Each number is 128 + 24 x the weight over the matrix's rms, rounded and kept within 0 to 255. Layers, rows and columns count from 0. Numbers have three digits each.

# layer 5 MLP up, 384x96, rms 0.0933, rows 359-383, columns 0-95
147113123131149093110123082073123174118118108141145085138169143156142155138116122157064159114118147113107132144118123128151130125132109155109138147150122160144117104130131086115158121144113145146162102132089100118139105161128138138111172114139072160093129105165104120113089112102161137171
151116153107102142103157095119129169101176127114126094137087150120141156159130118114086152153151122147120110133152141107125152154092141128123153139141089062160148108119150149122136137122123117124143199123111099093133092168120110133129168133128116107169158104116151139147076147134109075127
116128113164131117179129102130112136102126139130105135146119157162144104128152105145113144152136132105133131104099128114120113145121141139110130134116127150186116118120123154125108103107101091140145127166123135145144115128148111121129149151113131128148139158114159098115123099152118117105
123098139153122127139117070160115137078115138140102157155161106129101175076121131144130151128126104156124133175106093138144131125111046086164150120137089151107147113160111141139116124088124135169138132111156126157125097164092102179133110140085098116159171149136157121109119135125132153101
169141145130121115123137078129114090134116125148155148131115160158178132102105100099123126143118153128117097133104147079147187173087138135112117085131136095138087138097107147103125156172107178114114172135122113154096138102127117117087116181140108122147153102118123128155121131161107127102
140162143109146179154124135110118125108178137143120098110110138154134147164109150120083116108141126162127150150117141158117109129096096148156168168164099136124122145117110172131130153145146121123094075134138121123130113143113084150090111118133109080154108135109102111110172152116133131110
134090141126104107130099120136182183125130111103124095114170138118128105145118134157113107148134114121099117098095153133157141116171131128174125127121147124140109129115121133122122129123154155158170088114168135158110114155086100106112157159132101157160120081129122128155138125117119136113
176114154111121135159111123097155121117127163167093155119130120155124136113094124106139090163133100168075095112105143131151129113120093131145125130164115141145095101133172182151110150122101172126131095093104106119124092138093097115124112157150116127109180158142143116183111120120103154118
177137129149101151160127116122114114085137154097110115144122121103145126159119100111105144133162144128136155128133128151118126108142120106123133141158137115137147136124152116125161110165157144098146115152089131187111079120109125128100170107115119169154123112122127127094121116085134142074
159116151134169091095157094101089146120110101102159083145127124199160156136093085095143095107174113145100187151106112151162110095089080149139174135152140128156134066129109119131129137139096171153152068130138065133153100106142149130138138136125165135109121086117208114158075136106148142066
101143102147104124147110153060137164133144111131109134151108158121128147074118131120122108119172105141122142140143144175121142108134119067129125127177186066142193089109148110138125105159150101168147080117113141142130140153136104154094138136111118134140109142122149054146133155126113109134
178085135156181138165141107136139142121145114114078120136121152147133132134112126082063152169157074133100132110113155138124134104122087137106174151142144137145125158124143113156095157147125128132144119138098123127132123119138136156133128127142113130092105117092129114130090105122148151126
163138095147122132111135139108174105129127144149124137153143123125140159116111129137134134111146116140116168156081122150183141103084113098145098161163159110125078126151137113132153158147132151135164052074127131138092152115115180147142099128101058121109122111124090095123142155104119120136
131119116121117133101145139083177137143108141136128140133101123125102138084089136168154088151134092116139127160125119157129111127145111111143116134149132130151164114111105138106126103132142141120105108125111124144145088114097122127136138126168175131160157127123120108129082158109133099158
134128090094113111134148089096201139114144153122092147172143120108120138159119118156154162096126123137155118111101112117142132109109110067128112142137144154135109085111130128107133128204125181165099110121075097124126085092158153123107113183172148108142107119174098154141139151148109117154
127124094126106154088165114158112145130141143144102119139117104121161184094112062090117187090131135130128132068149166123148132160130136110156166137152105159137123173140104120076141139095117141094087135107100107136080122078101138137127143121144153131116111155157126120117127155131092154121
113110118147096111162096122136110124072169130137147082110106130168093171123114094158095172132161123171143125123119115155167141125101140124153106146152152122096132114136097199078173171114085155145120114136140076111147143121118131143129104103126096147126143101149138112151098133122136138109
139122092084137124180146145096153113107110123125085130144143139124153117150131116100139116144135124177091146144157130136118131155136140102130160181127123114136129142141126127095114132144082118090111132086126141153151124122129100116098140140131125090120124111092131166148126147139139150136
143129083145132098146077148112154142114148131076165112128156152145107102119117106156115122076114132143138116104120122107143170140169115110138117174101121128180158116126128133145170158143102147165116113141118157128093105087133102130139171122147107139132128092157115089117123145153111127143
145181112143144162088100116126148119133135139134131115155097139128131143142105102135118140139110123134150112134147129107178155143140081086121164115141090117139150107114082119067091100192138161142188127122146064184108129089124147156124131121117122124185133118077107131140140159117118118149
149190109128135148128153088166132103119135132140106140143144133147152166151135124123146173106133119104157139148110099141132158121126148096143088124125140133103107162123087111116124139120088150112155115123090109143107158165144140152125087130077134106163126150118115099136102153125157110107
155092141139181101142144102140195158143104174144128119156134101110123152136125097079130119124104126090099153134107162129145104129125116139137104198124144130130133121115136146098147119110136151166117108115107122124149122105130146152119087156142128137082125104152123130172093114077140109148
137107075140132134118139125160135111121161184080126139158144145159125109123114084076141096181156124163137128121112152093134145128097113129113118108144152139149142126164120175131114104112143121139084126113108123190135111120109096143104129141144161124104132162138156085158087109146138129129
141150130145108128126151081113131166114137144114114120192134120133111135112111140142152139171111114125127141133111127142139104131133163108121144110170129085121133183131131104121139120109150140117111071108127111134138101125114139190115135132128136125137121093145173069089152138140148125103
138158150157120106139121135155115181121187133102111102182132128088138166119117146081130132093102121131112113131127133134119119121132143113107100114131136109119138121097104150108142146146118108130123161142115107107133111144095152162100143142145113133144148126121146149143100124138111127130
# layer 5 MLP down (transposed), 384x96, rms 0.0952, rows 359-383, columns 0-95
150171112183132133111164153130155173078100121129184082116136133113072113111139088147149109134152098124182086129147119165165150148137090076153135140099111111169104182145122136113131096107153138099122106141088138118147131127133131145126137117114108127118071136117143098101141154117105112161
115090129147131120121127132144141145156107093156135126112135117159111128109142109124160118132113103155144190115166109165093117124087121160106105175119160114126139154133133133044118131120176131135134117127137121128147115156125148085111093132131105130162089103145167156074125151125134160098
105140122095129123098133130116143136161124130116145156120136112100109138124157134120117091114151142143138139152157121140131112125139131117156154137122133091082148176149129133090149143106113159148091164139172140138105121141098112141129122105103124126131131120143109120125092153096149119124
115141107149150142127117158123102127152133148108114078126163209131118135161149152137128148142090141120092108119115087100146097201132181126134120131107091176146123086114119134152111110176112114121070104108125085156136127088138140146130114145176115125151137096142106113137113148117113122092
105163117116108127132164116153105085114129173123135168096121146158164130092135157093132144080116119092126124089143137100125122118126109209109116124180130136109126128149125145147139143161182104151074177150119120145121117132113139124087090114108137147137125117075111131161111153102127119153
149125143128158143113111116158131108163127132121128117087128119131151107147088102115154120143141153122157132145101116098066105162126113196114087111144099120140157148115130127131102129135123141100125125152134155128080144116109184092129120139135130114129136150155139161162125098161124106121
142110099130169131151119179137136113123135118129122135111137109129160123125100099134136137101139118178127149121137137100082120101170124133138112113168151107072149135115143110108153101120118119182127102150145136117099134112146142139150160127133111074077133087152140113127135137175130128128
117132127122081096132127132110088160140138140134147129122150139086092106121135146143121076163117116150173107144174147194117123103125113144126106116130107093148163166126163139132097126114150176113149075124138109143096145140145132134149113072153110130125158150148118084109107135077146149109
117134117108123143120151103125154123142164148142131103118154105132176151116152117118110111112128124139125123142131140091055189120107105173117141157126135104130116130101128142093152165154126166114118122105122123120148121138137105137143112103111094092133100130140095127107130134182097139120
185119116133110108116134182115165127111126073118129131132142113092160098171061146136203088067130156134104126085119132132089141117122074158133161111156144121140146115167123143129112118130118109172125168091104132098184123087132111144156126130118162155129136147117149059152085156139117135126
117158117126136128117116128137146115130115098161146094182135091124119121142144133109097159132127154210101154110140132160156105131149086073136103133145138152073149158136143108095099105138152084163125132153127127111162161107126094119111125111148153132152116165055120118139146129143073111119
157107140099163150121139162134132090088117133164137130117122125125150133143160127091103121175145131161144131143117142145077149116113115120093113133110150117088090103098159138183150112130157107136137142137145124095135139097130116153089083144149133121105151097124156149097111081128136167118
128163071145141136103126165122116123116160131114116116159112156129099119143182116138151132159146071148122179085107182095168124169140102123131156134112133113147115104101069121113130105096150092119102108116125153120163142130168108157126097115135120098118103143102136200145089149143123122167
117157124141092127134152158073157153135124132100154126103147153163146107118135104127155090119167124114123156147127108131107144150120169177093114146121119096122093141132114135113153137163111124127118118127153103128120108140146101108108122095166104121121110083124119140112114140111185140160
164163137111122142100128146131144135084115139149182079167106102125112135135151139097170128132148154136122113142106102133112118129115149187102100166166092053106097152131137166115146143099088131163143103120122150140155138130155106113125118049128136090146115142122123142105082162168132125120
113123140143125145132124142168116145139113125101143133127166110146081115094138114134157122095115073128133157103134139130138102138078181104173127126078123160124123157152118160144148181108186088114099129151112091141094127110172118139082137144113121151119111142136093161118148108174098117134
171134090094102081089073145082121129142184131109173162123131095107139153114115141134174117119132150086160134137136111145172149117123172090139125130096149124150104092125111112177083146146129171125141119149121128120164147161144141112075135161106083116141127104147130146124141104104103137137
128139127145133156117142156117125123144117159131153132107173103149143110126128102102105137126105119138137116107112135131025134121091137099140109145149133151098168140107075154136161121148137122144087121119142129118122131147169128151129114116146124123109105137157131126116120122130161139150
118150116146108133122123151129135100118121116153149102101134072128113121070132089098130132139150140148159119174133072126126119121121127140125114117099134122141134080132174157148148141117087139150133118154125126157124139111160113159180120134134116139167130111154164115133163107119110146116
144110139116118104135145089114108103161125142110080139123117168115134085126115188133131165152069093130149103166163140169165141141099175174156100148108117128083140117123168118135150168108130129119083120104108141121178123149129079121125105099170136136111134143122153071128116149142137132075
141130151104107125132094139118112115156127140121149153149110103146126135131126141123110133167132151148121183159147106138098171131143144124077105118109120116117093108077101150102151088122133123183138087136086140159099164167157084121128151127134095130113149088156154162171113123103116121134
142145139137077124158120158142080132180148156138132141121122120114139093132122160135133160128126079077151119119134150122169131096100089146140167121144105099173111134107114116138118158131141113133092091092161113104108156102175105145136146153109153176132132131106136114131096167105119122108
133139121153099154094106108116099168132106080168135193149124110137115133096187166146124089110150128117101120072156125142118154157159132099108142139153136131109120101136127097103091109141157148132126159127103155115131155134146112098118105106155152116115137152123165162125087077109150139117
144134154105161104179163144144095116171116117144132157113160155136146136123151118113135134043129088140128135140118127099109077119107104102086121140084138185133124109146163149131149121124118134140091120110152131147141125105152095094110138130149157126131170168145134126099124080126074139130
097119154183132105121150133146110108156138130134118139158152095121104124135135125114128130151118127131128125110117156127064114131096185150094151133147154143118126153132142122118131086102115093121106130123152108132129114115121119118134119132136122164093147154138111151102092162150108119145